Part of a small language model's weights: 9 layers.
Each number is 128 + 32 x the weight over the matrix's rms, rounded and kept within 0 to 255. Layers, rows and columns count from 0. Numbers have three digits each.

# layer 6 attention key, 64x64, rms 0.204, rows 46-63, columns 0-63
071215114150088137191041183121124160054131177185081200113070238120075195066110067087116133139083102178154144086135150121110012170170169098149146162148139091101188100141058088141023094060157117
117116098099093124127081147157126106106108120130135107140151111151141119147139141153140131152144100090125122132121108110119127126164101105130142110122109130088108137132138098118115135124147115
111185157082107074064147125097122137094088127138152100091186078161106126165073175129137083140140118121118077162098129175126108093120169091186178120078092176177073164146125180135075112153142082
149120134120118099117157106073082100141120100140071148130073168101135153109177149161156145074118104130112105120108144200083108180190142146092106115181100128126126181082104183137184218110155122
130159136083137142129162213106125162167117156103109173116152105142170077125155088096179104187090113127081082079076171101109139170118117110154140078124114132142072132188142151094172181167130194
123134190197110094097184142143136144119141116104132152141068160151120150071100133096096162168132169181165136167095168158110125137073160122153097114126132113167122156194160100122105064149118102
137099097190178144133165102156145176163073141115165060106208109175111111137109097195159146183121146195124123188119087131100199113120165102051132164024118168132110102140116153090097095071100126
142124124112149133159049104088063065125172150116142210166147228092097133131063136087088126142157151097077137140119055111146077101105119110137161151082076168100131118177080088080139092115136093
189100103196068157127151095163107113174141068149115179105091191155126157162131156132073168158096103162143144135174051134114089176149171135146082113141173126116134089095133140177116144066117092
160131122124140107112085169116157108137183138178102181044142213137118116071166144156077146094133113113109126162134128117082126125137108153190108090082090160144103128185118125139126052077138157
112105144152172169142165156211142096072146167159158093137191109090064136174097094064179139208158125110071108157091130172160079160119184188072091159140084077143120045151150086139143087086114136
152126092136165139096121161124149105160088111134156084062174113200153099175142148164158125147079020141164164186136160147102149106202123132122142123097152173187063149126122153160149135101138168
142153101161141056133099172137072108109185117164111147177141131141138114176124069130151121148123085094107139168128084160163124178160107161155130096139099194117114105188117095159131155149096134
146151085072148109158127087183126067085121107110104104096245113186078137143094120117113104157135151136153172116181115086164150074091144172163139125102127116125136156060115143144115121158118142
128110076157181125106190094086077149187154095105144097117092103118164123100166151107101132127106151086144107191073160169147115141083110145095077131114176115123167076113143109044117173064086211
108159079096136061159084118118136123123125076128114087132185118106083176105141117090162150191168097134145167139106189132120138110160118145109128163235110125124107157142115152081105126121101133
174158141141140174036155098170090113132090081214118095133113076183093150085144150160117122108098113125097104164172169094155156111173098093075194089163121137144118136124161131129086055133097100
123139103117090116098171170024116164149112104080089148146071098139150106125125086175105145148148129120116161095191176168154102116125099209064116072115220146096104108106119168126145162049156171
# layer 6 attention query, 64x64, rms 0.197, rows 47-63, columns 0-63
058098123107095157102124123145176122112156176151149139118118128139089155095100110117117129201132178098184125100099084103107119163072125159166180145108135132083101122107204103077127144196104115
086183100032130117100137177081090124128058150121063105085128136165061113188092186149172117169153074134114064156050109172051125179144171123122169100087118164122082153084160148096125140171142144
150135151100136146161139105133103147150120094036084147105106163068144174138194093132131137085099110126070114128085062134019148155168104174046018163185115105070159107103145133170166173133115126
142124149044118159165105146065154167142172161113084154142130150179166094118157101082190147199116109130124048091073119109095126156107064142203149073090151045150077130152122168138097126148152194
145108219201203088084173108180182130144104084077155161190082147177094082114080115128101164159152167130144151212169142118086182108115177132196083129138106124109087173145138103108128097116126113
091164137201146108174129153122181176127113152130187155093135126109086120117090079159142181140116177143135078157141121133131111146129136057054172188076120133094066155111102138100113104065108134
105135148149100073171079139064067103098193079150163189223154217090132125113095136118077104034154168143096164087165075143165065117086153107114105137132142164139184160114035102123150095106162080
134155161203119142090139128188132166130155061137118135105174149127087187201139071098041179172149137134110150145169070123128094132143202126130120150106109112103110103112149115124146179086095139
164178184138064054096061105130143139135171145161039164092107209135105103100169130118038166027138132169121112071126175098108120135140138091163110067090123086110102120096119109149090017087106145
167067131149162119134128077172129056061120103195171138143125116075143137132092073100162174200091123081087070131112139159166103100124151165135103102126072148111144134162132120173166084094174178
083195121167093153097080205138184148153110141140097098072133149136103130178131138118115138153121092124164143136111096114056118148163135128152161115088141101133087122123122111129071133145112171
180146175126116106143093138102074107163185140163152156145155121161143135146093112129183103150093056056114131117189079178171143149142099163165117117157178148156123117155127143122131110167097092
114148090133169112166138131137090089033140129161064122131174133126037126143088078099085148141149094170168144117167145098177164088090193182185194126113100085134131156106086108106169155133134155
156135117076131107113114097098109199148172114114166131129154145146131134083159102108117146154074154125112125164102189123106136115106119138104088200133141160075117105083136115078115150093099168
121145048067102020192120127113081129164118073090145094139177127065085190130109082107128211158150057143157182117109181115075155108121086118094133112203070133151138112136119120107110092129132153
166163143093148140115139124194082120141122095132186113188083092182047123115130183099158065097151099136109114148172150043170122150160094101152132150142078191152153154118143199175097115109116128
145108044107111133157135116041084154137107132076076089121127177156117096138118087167095102203095106139142158101161137071142091169123097157147117140109221189111088033067120147160083160148102148
# layer 6 attention value, 64x64, rms 0.208, rows 32-63, columns 0-63
100175113147150162148091099115156151082112117129086149134128151051105189107119077093089145136134140139163137123162078130164105138095120151099134169190165103102151137131096100127104136093133116
090114150138107126128137107155137133129118117075117126116158112140160108185122092020101129154163112101151138098116161124140173128101149164179121090110139036143117131140120147165156127162173179
127151111126133107116156148153147127078097137144129129152086095184085132067096132138156077132109146151097091144105189141140133074117183141168142082049128098112125129123127083129101115108129161
131140180166099123141147162122148115123177156137113122110152130149148156125173113142113087062095101096113156090183135120143129110125138115112115135167141192191049114134151186121177123144115122
124164118137160150121107121108122147073103165166073126114128164076093219089141112100128188174127094169170104126155129123145119152124147132106135134167136101128178140124097113111101130089157122
063117069133128113110122152138176154154160117172168137135157085108119128158124150176126109165135112129142152170127068148120121139155121156164181144159111159192068097094174083124145146172122137
079144119090131156139128105093178123084136182126144120102085115115138092103094146129105065155090166126099103142131128137138029067142099121185153145111107151116118127043147122121090130155141168
082138096081119180158074152125138106096110100150132110151170158110123142090123095094116110097147101126095139124086150145129101134171108053121144102186081107128114109139129091111127185146152133
097102125171107122180142131113152152112132168079121132108110177144152113128097021134164154194076140115123144133078087155104142151129188119101092095098169101093134103137130154088128141096162113
149147092075101108165086156050057148139094104093061105090120110105129148054166159106143134133162091117181126143088182130100177135147059148139144091168139111141137175131121133115103169115117205
131147101095132114110123094115186110062085159129114139113100152130109101108077144152146134154142166149075087145094121158125107093132137162147112078076130106038142126122094117139093137128168129
160152134114159157084134143105139125035139225149126118130128115136099132147126101094176150175089146145087100100091142108171118170134127171142137101093154121137142112105111111142120128143131168
097141164141159162160149139178166134159125165133154163164110133196124122070143104128115085122147173146130084116121185136136145087100182084135100124075143032109165130107122111136129088113136114
138179124135139156072082135126145127060107147171073148127105167114114154115147095108123148110120119131130131129150168109134094147137130138148140139120145121109175135137087105142100110106139147
125176149128136185161158053130192134137094122160168134106110148106106173070134161076094156151130178144118088119098107123112083123126144101116080136182152075075170147109115085142117163112135082
144110134146130157114134147135160109142128134112138112129154168117116141101124111150093134072151112118167145130174208151132108060103112117121113140174124200139111095126155177102138101071092115
112173086143165162101096167152163161075118151156151144183150140097092171124133073065123169187177119137172126141103095122164119145107124134101118148156138109116187116135121031120092140137139134
093137114192133092107126126090102151146111128113156146170177177136119166161108127125137169150178074121211144128081133143150196153110127129125106111122149107129119107166108135137136143155113070
109081116162113145134131167181130111152164108140189114135106142104133136112099059204209113109080121131132155184093152157108128127161162093115158133146112205131101101139170147091133145078120091
110153146133146093140115120070092142094149100117164146145184158152152103131126169127117104058155134101115134115089061158144098118117124120086142109124120159101050084103094195072155109138104046
146104153074089153135101122148136099142161141158134130022162121132156104181127144133168133142142113133078136140087109142077136167175176125165116125146088153127080109113113228144120126120152128
107097124124126073142129173116102156125119134104059158153104128072118158107140148125152142156129095167192133163146116160098165147107164136169135139145108096204084171138163177103125128134144200
144057115152115096130133102099108116200174056091150132122145128121172089159130143194111146099148097110141160145141124124098178100114089116113123133128121189173082120146171153104191117135099141
115154119124136116063083119113144119036126132145103133117171141122124125196101110082100135103180109131104150099131137150173101164123115161146151119114134096126114090131079120147130109162153103
109117149063106111109162136123123118085126164094140107194122139168130132103122157101160094169077114104062110094090152115094115171150090080112125097184114148161118123178176118145127163144164124
131107150141124126164122114147103125162121054138161121059149095136151120148125164110133122116163135122142156150144137125102157070110146157140147132129122144118067151083108211125121109120102133
118097101088123123181115133151093115148134085083151115153138114109128090101120151116145109104179145142086098179090185152122116098114085088093180110142050119133087158156142117127119118144138125
126077134127093095201136077120141129166153080075136106108137109109130079143123111133138115144101166113083146138133126155107120099118104180113140105162123134153032112133168155121136141140120177
144059139136088118130140115103149102149185130084145105114152134118181077155151127183083093102115114090095142104140119126089152099107097113112113116120106182171036121127169161118196155139127111
077112123120130101137144128167183139086085089105149148180098137125121105091079148099115120147148185153094116160106108167124096095104156126119151108115114075084097124113112069109092124111169157
134154085118157144097119087108139135101129150117158110156126123132103102088110072131143163167117156132106099115098110115170102167119094164107122127121165137042208100127148079103127132091118114
130143156163105126068134113166166115147137091178165109140130129126135148211117163090094165114147093122147142109160116127137143158143109122133092147191107120142136139138109089186170102181117093
# layer 6 attention output (transposed), 64x64, rms 0.215, rows 32-63, columns 0-63
129174123108116148043086183113144162119126119102134120133102099156070122122145145123167100147115111126101109164119094083088170137135101100125122129048123139130155183135177147129155132122173155
090111105094092103159062144104138151188155122166160117132087163154037124079118135171126137099118106100138091139155125125124114139148119105105144121152087151123137122151138132067061095121087107
120155145124120137177113117100147136139171136122127120107181145100168139150186103123098161139144087144129119132169089148127064173159109134134092137200113150148135091130104098137134151148091106
182097091112141120080114052118085134120135088091199142145112144103122124119112158107154179147124117169103122146088115115105140110069129179122175112116139111120142188119098112129144117128146113
105197110115118154057115190112159181113140125098161125149110073149106091134131142138132096123088165127102142138109090097143112128097080129110120156063160148108144131143155116120165129119156143
140148138124166156153085091138096153118132143059092111122119189105123120093102084109137142110151123165122104102124107096134185114166144082139094170113142136112172114134117197149110123068135149
135142133168170092156113105145115130171126092110132159111141161125121143163136040086106175151164090153146134203156109175140174153168152096145100152183121153128164108164139099154094163101101145
131126143178149097127150095151143163142143118126118103130100137145057102129060124129115156198131173126184158122186119101141124123133174137185123166060151112136156120126144141123115086137103127
143133110097157145120118105139121096152111090167113100129127097136140128124140234120083110103182149093149157132162161107141109103154112123170172161151076148189126148127154094147074119163116116
096120183180173150112149148180180109130144138169180153175106122129108104185052126170110149178080140153109106122171132138174062136116143098103139138089112121116138065167136140134145075122148098
105147149107138143175135160149140128196123112147133122136153095180149124148223100105084109142135120108164128179183135154130110158166120108143095165160122136165140091144154084113109133121060141
091171110123100122134171118160164145170111072089142160115107169134166151088133149119067170091133108173168149150111136160098126118105097097126130160180116135100103131117131095124108104097100138
133114101109089081168114128099134139104139129135128105057155123102127117140123138112149139145131087113112149134129119129137065161186126201150142114182120176152125114125125097121092202177091113
071159118141130133134154147093166169172146113085189127137145096133055145117103144109144134197118176138118103160109117137138137121090125106088104149133142124106112124160186116113135142132131132
117137084125145079110114182131114125107113176151103107115140102182196104163115119130173115147151092125135140157133144157163127128168135188148182119035133180143104141134134126128098161156111129
173145165130110118106104107114085144101155128136114111165116080115127166135138122109181110138074141116089132144087062128109135171150116161125141112106157110122179189094100101167146144179153106
079203130110102145113091175132168180133096137104090096108104110121070130091091157122146122134094117135124152114115122081085150147172117114175144160091153141117128150097153197161125142126151139
114129149079097160127087159178144149126127151164116074134091092145065122076148137122113093117099162145114114088140124069127095119136122116153170123111144111153158125104115156111113097123152162
164146143134146143120149069091110111088131109096053112147159134127196128131106203114099131127157170129147169070156098104131160099116127146160141148121112105159155159072110097184155155189138138
182073137109073126101140116226136144162136113112129127115100081138070154129203107135094110158124121173118118145180137087114137119133120126167105108116168074171141136156133118158127130118146167
086081102138166091185177092108119127175113111100137145173128146152148088141127145123070105142126174119177121134157210093209144110094086127133091181107136095131109113157154106128067142137067128
139163126127142190107075129093118107076135099153163119143151115110074081136120108126128135085091121166078128082159124054180121103135088134046086158106089168087166117165087104116156143080141106
200082178116111130132130104168055050086096156155123138152102113099167139109133127136172107085110138086099113089107115130135136090127159128102138079143120080132167160100087150150153103129190117
103135138105079137142137130151148187194134102094151124149090127159038148084184099124118126139095149136150087150126095090080152125112099081121111147127145095104128141147162151091116112109114159
135137084171175140148151094146123117162116095173118144110114135119126138130108123134083181108145127150193160135163156170160104098117160177152124147111127134111114104095069151102144100130084115
128084147114103094132087151097123126137174159105123153162129127121163139143163099157115111133098109120094089117147119116162138162137088113121104091121136097120147100176134106143122138131143128
170111163156097113127141115140132117119170157128076178101158137123111121150113067151098129131094111098162185104185066127117123159155150147145093144091161107105162087091137132139182143134104140
211102157119151136110098101151091066135149141160099181154120145128160145130135146146104123054159060090152100151147115127103160143127118092125129138086074143129189163106118117163145093131112100
207073140126160087117126066168030055133080078154150130140087116133146140113110131133161157104136130122146143141109129131143158092121155164119141102157125112124164181116099154138126092129139118
142160134121117138134075141116104124156139131152063107093182110141109161149200103141110118122136079113132132131180107121121139169191126131150089150109124144141169103126148120124118160129081119
130170143134108149135160173170157132154085131126082147120096136137163164126134179114133097104166109098160136158120134173061128120171135096148119128141114143162112158095129123197147116157157141
076135097115119134157101130086100170114116182115114104125126127155097124075119084135168107107119141117140082094084139145117158102086152134121183101058167109085106130107114170079103134091132147
# layer 6 MLP up, 256x64, rms 0.238, rows 0, columns 0-63
112077176111143126148103143145161110076137127162137120143122103142136120104133158162181131168173136055136117127083107113118140137129134148119082113173113131086157142133144116173122059180059058